Weights of a small GPT-style language model, trained from scratch on English Wikipedia.
Size: 11 layers, width 64, 2 heads of 32, MLP 256 tanh GELU, vocabulary 2930, 1.35M parameters.
Architecture: RMSNorm before each block, biases, untied embeddings, value embeddings, an embedding shortcut, capped logits.
Training: a variant of Muon for these matrices, 157M tokens, 9589 steps.
Each number is 200 + 30 x the weight over its row's rms, rounded and kept within 0 to 999. Layers, rows and columns count from 0. The size before them is the row's rms in percent of the matrix's.

# layer 6 MLP down (transposed), 256x64, rms 0.164, rows 126-180, columns 0-63
097,224,204,184,223,229,191,237,217,181,205,204,213,155,211,174,252,211,139,227,180,184,199,211,212,203,214,196,186,149,165,230,228,223,145,166,234,178,204,217,262,245,233,199,197,178,223,237,196,176,261,187,219,147,222,174,153,184,160,229,166,211,188,264,232
121,216,193,236,153,221,199,205,161,218,195,147,187,208,161,152,187,175,219,182,202,170,234,224,156,203,171,179,251,189,174,153,123,159,235,225,167,205,172,215,202,187,147,222,194,243,187,180,157,232,178,191,213,222,202,162,198,204,176,152,250,192,226,248,194
080,209,147,202,183,192,199,220,202,174,162,184,182,228,188,187,225,195,179,245,170,253,222,164,239,252,199,248,205,171,233,242,245,210,173,149,203,175,215,182,260,233,216,189,141,225,204,236,183,235,251,153,166,214,216,217,185,202,188,234,225,253,205,196,227
101,248,193,198,188,236,193,233,221,224,229,209,219,229,196,182,199,211,245,243,232,233,231,188,207,214,183,176,197,147,155,197,192,190,217,166,178,239,246,276,252,223,197,157,177,182,221,202,189,193,212,212,154,154,245,196,224,215,193,179,158,175,202,274,152
097,193,201,207,155,206,234,209,239,150,162,227,234,145,230,226,177,277,175,214,187,187,236,163,208,204,222,244,191,176,185,153,207,222,159,209,204,180,179,190,181,212,223,155,192,159,217,210,170,174,175,155,143,204,149,228,235,207,208,169,250,213,199,187,158
103,206,225,159,222,224,208,189,208,221,216,242,235,216,261,180,220,184,203,216,233,187,162,249,224,265,172,177,190,174,182,192,200,193,191,160,191,205,185,195,240,206,178,152,228,258,198,247,217,166,206,242,166,233,220,192,213,221,194,236,175,171,245,268,140
096,216,226,172,161,188,160,173,210,234,241,201,199,184,182,206,246,201,220,167,249,216,211,196,193,140,229,200,126,160,241,152,193,220,203,197,223,165,205,201,216,272,206,210,201,242,183,222,205,151,191,174,212,231,223,268,206,202,139,180,227,199,225,216,229
094,203,215,143,209,203,223,268,189,189,206,200,151,215,202,225,191,210,166,235,227,163,196,150,162,204,216,160,227,191,198,190,173,214,156,172,154,190,249,282,187,214,233,222,239,251,164,178,222,213,184,202,176,210,217,196,214,286,187,202,229,197,190,189,220
080,174,196,180,211,179,179,259,206,230,249,196,205,254,187,239,194,166,212,209,212,176,151,180,192,217,185,220,250,180,216,231,172,282,150,213,148,192,167,191,248,166,221,211,233,222,217,196,220,205,159,209,216,153,133,202,236,196,224,215,205,215,180,226,166
086,166,217,263,185,211,215,217,195,215,153,214,177,148,218,228,167,171,220,228,208,235,175,224,124,231,161,204,205,128,167,209,169,189,216,210,191,187,177,200,200,207,237,240,207,211,220,213,206,151,221,168,226,142,252,185,167,240,147,202,219,187,188,168,195
100,150,197,205,199,255,189,228,199,166,223,206,205,264,177,205,208,193,244,193,193,232,222,189,172,176,142,195,215,201,226,203,169,146,231,233,160,230,187,151,225,222,187,216,165,210,192,225,178,122,176,142,175,221,215,202,167,187,203,219,162,240,222,262,206
092,231,165,190,255,281,239,228,238,157,224,223,181,259,248,212,187,223,227,173,180,216,190,193,238,187,239,159,248,223,165,237,202,166,175,187,183,207,215,205,190,164,232,200,211,223,201,186,213,174,204,211,249,197,197,253,185,220,168,214,184,227,162,161,241
091,249,221,198,171,170,221,279,252,174,190,204,200,209,226,163,228,195,165,222,216,207,206,244,177,231,145,195,193,205,171,184,182,197,168,169,202,139,222,199,234,179,208,223,221,201,278,244,180,233,156,206,156,151,185,226,189,210,223,184,171,172,207,169,223
094,204,162,216,255,278,237,245,255,184,179,261,212,215,228,226,217,177,139,190,177,226,213,172,168,159,213,209,174,207,150,172,151,194,124,195,197,178,215,202,194,167,170,210,200,197,198,207,186,208,188,159,241,184,171,209,205,182,151,185,214,191,225,212,215
107,200,222,254,248,169,211,181,219,161,191,200,225,217,196,216,183,206,183,229,224,229,177,174,205,196,134,172,216,184,178,229,226,212,240,177,204,233,234,183,264,218,225,176,240,150,176,247,227,152,207,218,139,155,187,189,225,257,217,185,218,236,217,151,194
087,167,186,247,184,174,196,210,198,224,145,176,171,218,211,189,196,236,194,243,195,230,203,226,179,268,220,221,170,243,148,199,218,184,212,234,167,202,168,207,247,170,235,200,225,203,172,189,196,153,177,135,279,231,195,208,187,174,165,203,159,228,251,188,205
099,240,301,192,211,215,215,151,189,166,180,212,219,250,200,188,199,248,189,166,205,237,199,204,282,204,169,207,235,232,236,162,217,182,210,234,219,198,185,204,178,215,199,183,159,193,225,280,210,200,215,189,233,195,225,223,243,165,219,185,231,204,179,190,195
081,202,181,182,184,231,219,174,181,193,213,150,165,210,239,209,210,210,217,185,184,153,266,162,181,195,201,218,236,260,236,254,168,223,204,162,224,194,218,216,213,209,128,190,177,222,182,249,124,256,209,169,185,203,152,193,195,184,187,228,220,183,222,234,186
110,120,153,167,191,182,238,178,181,179,228,161,231,188,213,190,232,238,213,153,141,199,233,186,258,227,225,202,240,211,181,220,209,175,200,184,199,215,186,141,226,167,221,200,226,154,178,163,245,239,221,186,193,269,187,192,208,199,197,211,196,210,192,144,195
103,259,147,187,191,221,199,195,196,243,176,151,185,191,232,186,198,175,207,163,197,154,233,237,166,275,230,199,183,210,177,223,176,201,142,194,237,213,255,136,191,202,171,215,148,191,202,215,180,186,162,175,274,205,199,183,165,215,187,234,195,188,213,196,210
094,177,197,170,223,198,225,180,219,193,160,182,157,105,185,182,215,223,218,167,170,238,173,167,172,198,226,155,208,256,223,249,164,189,173,200,225,168,197,198,218,167,246,185,198,142,199,166,165,194,191,132,202,257,230,197,201,172,201,178,205,201,217,194,233
114,255,170,234,205,213,194,228,229,235,197,228,229,233,175,184,234,249,211,198,201,185,198,192,201,251,248,229,205,184,191,219,145,159,270,166,148,252,200,185,160,203,217,204,152,213,212,190,146,193,164,246,173,176,151,217,212,227,167,173,191,205,200,209,233
114,171,186,202,188,211,244,150,257,204,221,144,175,232,216,219,197,219,228,204,200,172,184,265,220,183,156,179,181,232,188,199,182,225,189,219,164,188,156,239,271,229,200,164,157,212,161,199,161,166,201,140,172,184,220,204,196,254,175,221,196,183,212,238,164
104,226,219,196,236,233,261,265,189,163,187,216,197,196,247,207,182,202,233,125,267,190,198,256,161,209,206,242,167,188,196,201,222,198,200,212,175,193,192,205,169,253,241,215,215,219,143,194,173,129,179,241,225,189,182,221,227,197,185,228,218,192,209,203,200
111,231,216,250,153,231,206,206,264,169,173,186,198,230,171,183,209,152,146,191,180,169,231,181,214,224,212,194,210,210,204,184,245,193,158,225,201,229,230,184,265,208,166,212,149,147,159,239,215,201,215,252,175,227,248,210,191,178,182,189,221,208,205,249,240
076,256,217,200,214,264,153,232,210,198,175,221,209,212,232,227,218,196,214,175,190,212,242,177,138,227,188,261,183,170,241,195,230,189,221,148,181,126,175,160,171,216,172,212,203,226,229,206,156,214,187,189,212,191,175,252,213,241,221,185,185,250,178,192,172
090,218,168,214,198,261,179,144,225,190,204,211,223,214,188,192,211,182,166,221,155,165,138,183,203,225,202,168,142,244,132,159,169,208,146,136,220,204,228,189,194,200,205,208,245,169,212,168,193,178,242,177,249,231,234,185,194,225,194,217,206,217,227,201,231
098,263,164,192,227,181,193,257,216,214,262,202,234,197,182,135,181,251,210,236,214,183,168,250,247,211,183,221,225,241,205,222,199,190,197,227,205,188,189,224,186,197,158,226,148,229,212,229,167,215,197,240,240,218,244,142,200,186,218,249,235,189,177,199,196
094,179,141,203,195,235,212,200,208,256,228,175,210,214,218,178,250,242,140,195,188,191,207,217,230,125,224,213,191,178,195,163,220,190,160,204,237,212,217,179,239,212,202,217,167,174,181,195,238,167,171,164,185,206,161,213,238,215,240,284,220,144,203,197,190
100,180,191,180,157,149,203,184,252,211,209,190,220,232,257,219,222,209,219,167,241,204,165,257,179,208,230,202,213,201,206,173,193,279,228,179,206,215,226,175,207,170,166,184,182,220,193,247,242,206,215,152,240,179,175,265,246,190,220,167,212,200,184,183,257
099,230,177,155,182,167,233,223,274,184,221,198,212,212,193,199,198,214,212,206,155,215,210,183,203,204,195,242,241,218,142,220,224,171,211,224,228,251,261,237,178,122,191,180,189,243,252,156,216,224,215,200,184,223,216,197,201,224,208,178,207,213,183,141,152
097,204,150,194,186,169,196,153,267,194,167,227,208,212,238,149,204,208,220,226,164,194,231,228,211,205,189,183,161,200,148,199,138,191,164,211,234,192,164,226,167,191,198,177,194,209,186,252,228,197,167,197,231,195,220,219,196,185,274,286,168,186,206,181,180
096,189,178,171,178,232,207,179,226,222,166,146,166,213,217,172,190,267,202,214,196,238,210,175,250,218,176,240,235,169,211,221,165,247,191,152,165,247,216,210,187,149,229,184,213,197,180,259,227,230,238,235,203,179,215,224,180,196,119,199,201,208,238,190,193
132,196,244,156,208,223,168,209,248,172,214,217,214,197,221,208,216,256,214,212,217,238,192,152,193,144,164,203,164,217,226,181,174,166,227,264,174,211,245,237,149,239,168,176,239,222,212,223,149,155,234,203,213,244,191,190,188,254,173,183,225,208,205,180,217
088,157,191,227,214,153,203,183,232,249,235,185,188,214,202,209,256,190,177,150,214,186,225,209,171,223,235,201,272,214,192,192,218,164,191,213,198,232,234,119,212,218,256,207,177,186,258,218,216,269,198,178,201,227,160,167,182,172,188,219,204,178,236,182,182
119,144,227,188,169,156,187,197,209,238,187,210,188,189,177,156,209,208,199,158,118,164,241,202,185,126,186,168,185,190,251,171,221,194,207,195,230,264,215,178,235,232,181,184,160,200,185,190,160,233,215,240,180,253,200,187,190,216,235,199,188,201,227,152,209
107,183,169,217,158,197,224,184,244,295,178,173,189,220,189,134,230,210,192,197,169,170,207,191,246,203,193,185,179,235,200,231,179,179,207,173,180,208,223,164,147,276,177,195,209,169,167,191,206,206,206,192,181,166,231,199,192,198,203,273,145,215,197,185,238
099,213,180,194,242,167,192,244,269,187,214,282,233,245,231,222,185,191,204,204,242,184,192,233,258,197,204,216,177,202,165,215,210,192,195,194,206,146,197,193,193,228,173,127,176,176,231,244,248,146,229,190,180,163,207,176,195,197,168,228,192,198,209,198,243
111,162,145,194,249,216,197,214,207,190,205,175,188,204,157,196,224,229,251,159,187,182,214,188,141,169,215,212,239,252,202,210,176,173,301,196,177,231,229,150,195,177,182,210,215,185,172,198,207,189,192,185,165,278,208,217,203,232,177,183,171,217,225,223,233
082,158,197,191,197,237,169,228,172,207,152,199,231,188,252,185,219,211,217,224,274,201,232,197,210,238,248,211,225,170,229,232,175,234,153,205,232,188,199,174,229,217,200,200,190,151,187,208,190,226,215,147,226,203,189,280,252,219,159,244,173,220,194,241,196
094,162,280,213,171,179,169,176,200,152,241,238,230,196,122,169,199,226,247,155,228,212,226,289,207,246,200,175,186,189,205,227,180,190,202,184,226,237,211,188,221,190,195,225,180,180,192,220,224,188,175,216,216,222,161,201,190,208,219,171,198,230,142,194,185
091,226,242,203,201,151,249,172,197,123,179,207,215,246,217,207,246,177,142,233,149,185,215,195,210,196,192,172,183,169,155,218,215,246,230,206,247,257,209,210,152,240,203,181,182,225,164,216,202,205,219,225,204,155,213,178,208,184,139,204,178,222,228,226,190
088,175,201,214,193,218,168,225,175,187,216,150,206,172,226,156,188,190,296,223,242,197,160,225,181,240,192,195,162,206,166,199,221,203,206,153,248,245,160,218,203,181,206,148,156,252,202,248,190,229,241,200,223,157,179,213,184,178,198,210,197,149,187,204,229
101,166,216,209,189,194,199,185,207,245,218,140,202,187,202,239,219,214,191,193,198,154,251,170,214,197,152,178,215,171,278,217,240,227,215,234,187,277,166,155,233,258,216,204,223,222,217,229,211,237,204,162,213,187,194,198,172,176,153,169,204,218,211,253,182
092,202,205,180,246,224,198,236,240,189,111,198,207,185,202,149,153,221,224,254,231,181,180,187,199,189,194,196,200,166,223,183,233,187,179,194,190,173,243,251,212,165,218,194,161,196,169,175,157,215,181,202,187,183,224,185,211,202,285,205,179,185,258,147,226
087,168,182,186,216,225,207,219,180,200,176,144,239,207,263,205,220,230,165,188,172,171,214,207,182,175,251,267,214,195,171,211,196,241,164,165,191,182,246,186,174,243,167,242,146,246,172,212,171,186,236,161,226,213,167,200,230,241,215,249,231,192,229,198,225
098,220,214,240,177,247,231,180,153,203,191,178,201,206,120,198,220,185,186,189,185,199,201,188,190,228,228,187,226,223,225,219,178,220,218,158,104,156,211,179,240,198,174,242,201,242,188,228,183,220,175,182,134,237,240,195,168,184,247,224,156,214,191,209,213
107,247,196,188,240,189,140,247,229,187,217,189,162,246,184,252,219,230,201,221,223,181,202,243,132,200,235,231,201,226,181,184,179,186,217,207,137,177,284,215,184,182,210,209,208,218,220,235,238,158,211,159,200,166,219,188,173,235,187,238,227,187,185,211,214
108,220,210,198,165,239,194,176,164,200,138,237,190,198,171,240,208,253,177,203,186,221,190,257,191,172,234,199,163,192,209,219,148,180,206,146,231,228,210,187,206,135,240,208,157,128,243,186,204,190,232,209,170,210,194,144,168,223,176,215,216,185,165,230,200
100,221,202,251,265,216,180,201,223,144,204,231,209,214,189,196,224,175,149,215,244,206,223,194,258,179,225,201,158,250,218,208,246,206,138,199,199,186,224,254,227,197,217,198,210,194,210,215,249,176,233,240,231,146,210,160,138,200,184,212,192,190,193,167,172
089,164,210,148,171,210,238,175,216,166,220,168,215,213,172,269,191,245,171,208,200,213,203,169,202,201,199,214,220,180,220,237,212,212,175,193,269,229,140,228,170,232,231,225,188,202,205,217,232,137,177,155,182,179,114,204,201,173,187,185,162,170,188,210,173
127,216,160,222,214,191,212,211,201,204,148,193,156,187,194,219,154,241,214,220,166,227,241,200,218,152,190,195,138,203,203,195,184,142,207,123,165,266,245,223,201,189,235,189,187,223,178,170,215,202,242,220,233,185,216,144,190,191,213,193,145,201,170,200,245
086,185,208,192,231,167,180,228,195,203,187,180,173,265,164,219,208,217,203,198,245,158,222,192,220,263,204,192,209,204,253,234,163,234,214,221,151,156,212,220,200,189,135,175,164,176,206,154,174,185,136,195,191,191,179,164,180,227,188,175,190,179,122,222,222
089,216,171,209,170,161,248,177,217,214,169,227,241,262,138,250,195,131,218,235,222,183,195,195,163,198,220,212,249,218,191,211,196,226,231,146,199,208,210,225,187,160,193,224,214,228,198,217,166,212,192,237,192,224,204,194,208,209,226,227,214,211,293,192,245
117,262,216,222,234,232,198,207,204,177,201,285,200,222,213,207,246,170,182,241,237,182,198,228,152,213,190,207,214,190,218,199,134,253,194,184,200,256,253,239,203,212,189,201,189,162,242,224,200,219,211,203,185,155,222,137,195,220,251,208,178,171,201,229,189
# layer 6 MLP up, 256x64, rms 0.321, rows 127-180, columns 0-63
120,156,204,207,214,199,153,200,171,207,215,195,183,209,198,212,185,256,285,189,198,249,202,151,189,220,214,224,191,194,216,200,194,207,194,201,150,211,165,167,177,273,261,206,214,207,165,202,214,173,233,213,147,170,158,173,199,197,130,146,194,207,209,230,172
093,140,178,215,206,205,194,230,236,168,200,249,179,209,158,286,219,190,214,229,187,229,212,178,206,209,203,197,205,185,220,233,189,246,206,228,222,181,122,237,191,186,165,154,172,168,181,178,183,183,174,241,222,204,139,179,265,191,177,221,183,206,226,180,167
099,199,186,171,174,193,150,172,201,175,194,193,160,184,173,190,227,224,205,193,264,192,187,187,172,162,239,186,175,219,196,232,174,164,219,208,189,140,221,173,154,220,254,210,204,210,184,186,277,238,148,158,210,227,137,195,182,184,138,203,217,200,239,230,194
099,193,201,208,251,185,233,197,131,248,261,189,161,200,189,163,164,184,245,158,184,261,166,253,169,189,184,148,226,234,173,222,192,183,229,218,173,221,227,207,206,169,163,247,214,141,217,171,239,194,205,176,184,216,187,212,212,177,223,229,175,195,226,198,206
100,230,195,223,187,216,236,216,147,155,201,181,207,160,148,197,192,209,190,162,234,188,258,160,244,203,158,216,220,188,128,153,238,208,208,240,207,184,164,252,163,241,201,203,164,187,171,179,197,218,212,116,175,219,199,186,214,226,186,225,199,225,194,209,220
090,220,225,192,239,258,204,177,180,158,195,218,203,179,128,233,148,161,160,200,162,222,184,203,201,243,188,189,249,186,251,232,156,203,183,242,202,221,160,195,217,181,202,190,216,181,201,238,228,251,255,211,175,177,181,199,180,240,237,261,192,207,175,198,226
096,152,233,217,200,185,183,181,189,191,234,241,241,162,206,204,214,210,222,187,147,175,244,147,179,231,183,210,196,216,189,182,239,203,241,184,176,183,250,165,229,252,199,132,171,188,242,186,203,199,228,223,192,253,234,132,207,158,205,206,172,231,195,151,201
083,183,194,218,205,194,219,189,212,197,156,169,192,167,220,180,251,196,205,193,227,178,176,217,260,190,265,219,190,166,252,197,252,155,201,201,229,178,201,213,176,254,170,145,192,196,267,165,139,216,175,149,200,213,197,162,229,196,196,191,165,217,201,146,225
099,179,198,165,212,171,189,132,240,198,279,252,185,217,190,182,268,217,170,202,182,207,198,185,196,236,226,214,160,240,190,190,152,207,192,134,229,198,195,203,199,196,221,189,235,188,189,177,195,245,200,201,128,200,228,199,225,165,199,228,163,242,235,188,235
089,217,236,169,235,213,212,199,197,184,228,233,167,149,179,209,236,181,148,207,184,205,171,246,224,173,239,178,216,171,219,196,225,218,221,191,212,176,204,201,216,220,148,153,225,223,250,189,197,285,204,183,195,177,185,203,238,165,189,170,261,207,157,126,197
103,187,174,263,177,170,150,198,147,186,164,174,225,214,190,233,250,145,159,205,261,193,216,206,210,203,237,229,178,155,176,203,189,210,131,188,131,203,149,184,205,177,223,226,198,209,193,210,217,220,224,220,180,206,223,148,163,188,191,220,164,198,208,156,194
102,200,198,213,203,183,223,195,213,183,219,193,187,144,219,225,197,201,150,169,181,196,187,253,272,215,205,186,263,195,203,278,184,210,268,172,196,216,168,218,208,160,181,186,225,198,195,199,209,179,180,243,218,257,248,231,203,180,157,167,185,200,235,212,137
095,209,199,201,176,164,213,173,102,193,183,199,240,203,175,213,196,252,203,218,167,236,241,214,166,256,210,228,181,216,188,153,275,219,175,238,146,205,187,168,204,202,217,239,208,152,222,196,251,193,178,219,204,207,154,204,252,188,185,206,174,191,211,212,197
110,235,173,230,209,178,198,183,219,195,266,199,237,118,203,183,181,217,192,216,197,255,180,226,218,212,190,168,207,222,189,234,203,223,267,179,221,155,221,198,242,200,223,152,169,164,182,191,241,193,145,222,173,254,135,212,194,230,190,186,222,226,197,232,203
099,171,180,188,213,181,144,229,233,194,239,176,182,173,157,168,208,196,178,187,215,124,175,198,194,168,193,220,230,151,197,192,189,171,183,181,225,149,232,196,131,163,165,172,194,194,154,215,238,207,194,211,203,162,190,181,261,232,230,143,195,174,170,162,182
104,161,160,234,202,162,200,237,179,246,192,205,232,182,160,149,221,181,189,227,216,197,201,203,223,175,248,222,134,220,158,202,195,180,197,212,191,182,215,217,232,169,137,231,163,226,161,230,132,178,186,225,190,264,222,179,178,180,219,236,203,206,241,180,164
089,133,180,225,208,210,167,211,211,166,211,190,141,201,192,215,250,165,170,199,228,216,161,214,181,248,184,186,180,156,207,221,225,135,187,234,153,178,131,235,245,201,205,235,195,210,261,192,193,200,204,195,185,170,197,221,234,222,133,214,170,215,181,220,211
103,215,186,197,152,222,184,227,221,224,176,210,170,203,202,202,203,173,199,251,220,181,179,159,195,214,107,210,117,201,220,177,240,185,197,213,202,131,191,223,178,243,180,186,219,210,202,187,170,174,177,201,152,144,218,198,228,184,232,155,229,211,215,232,149
115,196,195,212,256,239,190,219,205,188,172,180,153,195,179,227,172,229,239,221,154,193,230,175,281,203,217,140,182,239,239,206,238,162,202,206,212,173,233,183,157,243,229,226,197,184,214,196,171,199,135,181,221,211,154,172,178,227,248,208,222,163,198,230,179
092,179,267,175,169,200,170,225,189,227,236,237,232,230,226,223,180,196,194,231,206,198,198,216,209,233,195,208,163,171,230,161,224,167,242,250,172,236,207,286,189,205,147,213,188,204,208,242,175,226,195,254,222,139,186,244,244,230,187,214,216,192,196,228,206
112,211,263,188,180,222,220,216,233,232,245,210,201,162,193,216,231,196,215,217,189,211,201,223,237,198,202,192,222,208,241,197,183,166,201,206,267,280,161,199,182,182,237,124,195,203,208,174,161,193,187,230,211,179,204,225,131,249,233,203,183,252,248,190,193
116,208,170,203,191,153,233,153,213,276,167,225,185,214,226,169,214,231,223,153,280,207,187,177,211,159,201,157,205,195,220,165,202,192,181,214,173,248,171,224,197,169,264,168,177,181,203,199,196,168,200,226,187,217,242,216,162,212,187,183,242,175,243,162,166
105,223,195,228,216,156,229,163,195,143,224,216,211,138,231,211,185,199,265,130,230,192,253,213,182,255,185,184,185,175,167,227,222,186,168,216,183,187,201,194,196,244,209,218,191,235,168,190,213,176,217,212,232,256,191,181,181,183,138,203,249,203,250,201,174
107,192,208,186,188,210,256,209,192,190,181,150,206,178,195,170,160,166,219,189,133,174,232,175,221,211,179,220,188,250,178,197,193,201,168,220,157,254,153,190,292,181,242,184,195,153,197,150,192,248,232,190,181,154,230,218,173,195,182,210,217,224,186,178,175
093,201,180,178,198,222,164,148,203,183,258,177,184,168,156,165,221,178,210,214,189,219,181,207,189,185,238,222,174,219,203,245,292,197,261,195,181,209,181,155,183,189,187,178,217,208,187,169,185,260,175,169,188,164,189,160,174,211,201,261,187,184,136,220,175
101,178,192,216,198,213,194,221,210,185,212,216,225,116,254,212,168,224,214,196,213,227,207,162,233,159,183,214,230,173,236,216,233,214,220,192,176,218,175,193,227,195,186,181,134,204,208,210,253,151,193,189,124,209,174,159,167,158,260,149,208,193,210,209,156
104,195,183,174,128,235,199,185,181,186,147,192,228,153,209,179,219,185,169,168,172,232,149,155,202,197,196,229,205,175,235,166,158,190,195,195,190,252,171,175,267,198,232,206,237,135,223,183,239,210,261,210,200,190,183,166,202,239,182,154,186,187,213,191,182
086,201,251,178,218,139,212,239,197,169,166,192,169,226,198,218,190,173,199,167,206,226,194,230,217,274,200,211,153,218,254,188,203,161,219,170,161,247,163,196,172,177,262,184,164,131,165,193,177,198,250,209,211,189,172,203,211,242,182,170,191,182,221,195,226
093,200,156,184,198,219,218,209,170,219,217,220,176,152,252,232,172,187,224,181,182,102,214,177,234,219,228,193,204,183,199,159,197,191,233,247,200,206,166,230,186,172,192,212,199,165,206,219,265,174,248,167,165,211,259,254,155,206,189,199,196,196,171,228,227
105,194,215,162,192,216,180,206,158,201,243,225,211,215,180,217,166,249,194,220,265,194,206,147,207,202,222,207,170,198,202,201,218,178,166,190,181,163,264,182,240,203,217,234,184,241,155,173,251,201,199,239,150,219,150,219,145,185,165,179,219,232,152,243,231
102,191,186,225,166,208,237,174,150,173,154,194,175,187,143,229,229,183,230,144,234,242,164,210,178,250,227,199,185,238,253,202,201,143,229,132,208,201,218,186,193,247,166,151,188,223,232,214,214,175,210,212,205,212,162,179,162,203,174,176,215,179,182,165,182
095,218,151,238,149,183,271,206,235,266,213,209,190,170,185,187,199,203,200,210,187,170,146,217,124,136,236,192,187,153,209,184,159,158,197,233,194,180,246,164,206,195,194,209,213,177,251,209,212,202,188,216,181,176,137,212,203,214,213,182,233,201,209,194,176
106,163,202,184,235,171,187,156,245,178,232,177,208,162,242,205,193,240,205,169,227,198,211,147,202,237,196,209,180,209,181,219,180,184,273,229,141,208,194,173,219,207,207,199,198,187,214,253,125,181,163,173,191,229,191,242,135,198,173,175,237,246,170,199,201
098,253,181,191,234,221,199,263,188,198,219,194,181,235,246,239,212,239,173,183,178,250,206,215,204,173,191,268,153,198,193,240,224,192,172,242,208,200,179,255,150,215,153,209,180,190,169,198,179,209,165,253,201,197,235,265,205,187,215,158,217,234,201,170,207
101,213,214,225,241,188,196,198,181,128,241,208,218,207,191,214,169,198,231,227,241,218,174,200,187,236,253,172,203,226,263,211,203,153,187,182,185,195,253,207,233,221,229,129,237,226,153,223,182,200,210,200,159,151,191,174,218,162,193,158,240,215,234,240,207
105,221,196,192,172,171,213,180,191,175,208,145,182,223,189,205,174,171,192,213,158,258,156,214,199,211,213,241,245,228,256,182,156,182,209,211,172,164,239,261,167,162,237,203,232,267,203,193,200,202,237,165,153,236,233,191,188,241,210,186,180,170,184,160,230
099,212,196,247,215,231,235,181,161,205,180,222,169,157,199,195,215,190,215,113,241,246,210,156,199,177,207,182,240,230,208,209,150,180,174,199,178,219,175,159,159,144,192,212,209,183,191,197,223,209,194,210,254,225,246,193,243,129,216,225,187,185,233,161,213
105,200,259,197,201,184,216,178,196,175,190,256,190,153,229,172,234,197,140,184,237,269,172,211,177,201,233,119,161,222,192,190,201,175,197,216,206,216,207,231,192,179,236,210,260,208,216,161,194,215,176,213,140,233,186,238,229,208,193,215,222,151,215,195,160
090,217,190,257,175,184,235,177,202,178,266,203,211,196,150,249,212,210,153,196,202,183,222,238,155,201,212,194,181,199,200,235,199,165,236,145,170,177,189,228,214,182,196,212,203,237,193,257,187,162,201,267,207,184,187,131,201,228,149,178,209,136,214,193,204
095,227,202,186,166,218,175,182,210,202,221,221,196,208,237,285,180,194,195,234,192,191,220,265,180,223,236,219,135,177,173,214,216,208,256,154,212,161,191,190,225,154,230,189,221,160,180,179,179,215,244,191,226,213,284,178,204,158,166,181,191,186,230,176,204
108,171,234,200,193,163,163,208,188,173,179,219,218,136,237,221,248,223,186,204,235,211,179,230,192,183,232,232,173,188,172,166,121,205,222,141,195,248,206,199,154,243,239,203,172,248,178,198,181,190,218,245,218,195,188,193,199,249,167,204,185,257,207,214,158
097,181,214,217,211,207,255,192,158,246,226,132,206,253,126,193,222,193,182,179,224,206,186,141,215,220,238,232,160,227,176,210,233,169,218,199,238,221,194,215,194,171,178,191,147,182,200,165,189,207,200,179,205,197,206,155,146,199,164,214,200,260,236,238,220
097,162,185,197,176,221,253,196,189,141,210,230,198,221,186,124,187,217,234,204,247,198,234,265,249,172,195,214,166,213,214,211,192,171,210,167,243,188,209,212,223,208,173,199,168,206,231,171,188,148,192,254,184,237,215,221,211,205,218,260,194,203,185,125,213
089,209,204,212,149,198,211,191,136,206,228,202,199,193,231,207,245,220,167,190,142,212,218,206,210,182,215,236,192,254,173,180,169,202,229,176,177,237,123,157,214,189,200,197,219,166,207,229,264,155,205,236,173,190,152,195,202,217,145,222,234,203,251,221,160
097,221,227,207,178,212,224,195,220,181,214,197,224,168,202,210,144,142,235,198,208,160,207,197,157,247,161,243,173,229,203,185,232,203,237,150,198,165,182,209,181,160,222,197,217,208,254,171,212,152,231,226,165,234,210,245,230,219,257,233,172,213,163,237,148
094,225,197,206,223,128,222,237,144,166,162,200,199,215,163,158,222,233,211,244,204,194,168,237,187,176,175,183,137,212,190,180,164,216,208,214,145,231,211,196,241,194,209,213,173,158,198,136,224,198,128,167,220,207,226,217,189,219,192,177,212,183,201,257,177
097,199,230,206,200,149,224,209,218,226,217,174,217,201,176,207,209,233,228,203,219,225,182,294,217,260,212,160,222,221,183,169,204,194,165,225,217,201,188,174,230,195,238,244,185,177,184,137,179,210,162,251,191,164,249,224,205,189,146,168,223,231,252,236,210
108,191,148,201,204,207,145,174,200,221,181,218,154,154,146,184,242,241,212,195,191,256,191,186,214,200,167,199,253,198,196,193,186,218,244,230,183,160,178,206,168,163,220,250,230,231,204,172,211,146,260,222,172,172,209,191,227,137,169,228,224,208,167,220,193
108,185,175,195,180,173,163,152,186,208,206,166,186,216,196,268,189,235,234,195,217,173,200,183,156,213,170,245,230,184,143,203,152,176,194,235,227,234,165,158,143,137,178,196,192,149,191,185,201,213,202,171,146,213,216,196,243,223,227,218,199,232,249,228,176
107,154,164,190,215,212,222,216,160,211,262,207,163,182,208,212,198,221,222,204,188,204,200,242,161,239,231,205,175,213,231,184,174,214,257,277,163,208,218,178,185,170,169,285,191,192,152,216,169,236,171,183,223,151,196,164,164,173,203,188,227,195,167,210,221
104,183,255,214,207,205,236,212,199,183,198,224,217,227,224,212,192,258,146,216,176,221,169,151,221,247,204,184,173,190,294,219,211,174,159,168,175,186,187,169,153,226,230,193,192,181,203,179,266,217,188,205,160,207,235,179,184,194,168,205,190,260,199,183,249
092,170,190,257,145,213,210,255,211,199,234,228,198,122,232,255,202,192,237,196,156,208,198,217,160,179,234,194,195,175,166,215,148,206,232,167,201,185,161,183,182,231,203,168,213,249,231,167,223,221,226,189,171,213,199,219,230,222,212,264,214,206,195,148,184
098,198,181,201,206,266,177,227,166,223,236,201,140,144,220,170,206,210,232,166,198,250,231,198,238,184,175,192,204,236,205,211,197,205,180,173,191,205,247,156,189,175,211,177,168,127,227,229,214,193,225,200,181,145,209,207,213,155,189,168,193,229,129,173,159
112,196,191,212,204,204,216,246,138,207,222,199,165,201,201,216,192,137,249,229,243,254,199,232,192,228,189,165,196,189,182,186,158,225,187,232,224,184,249,209,220,177,202,190,172,166,152,210,155,219,168,169,193,115,183,215,187,266,230,195,196,217,170,183,155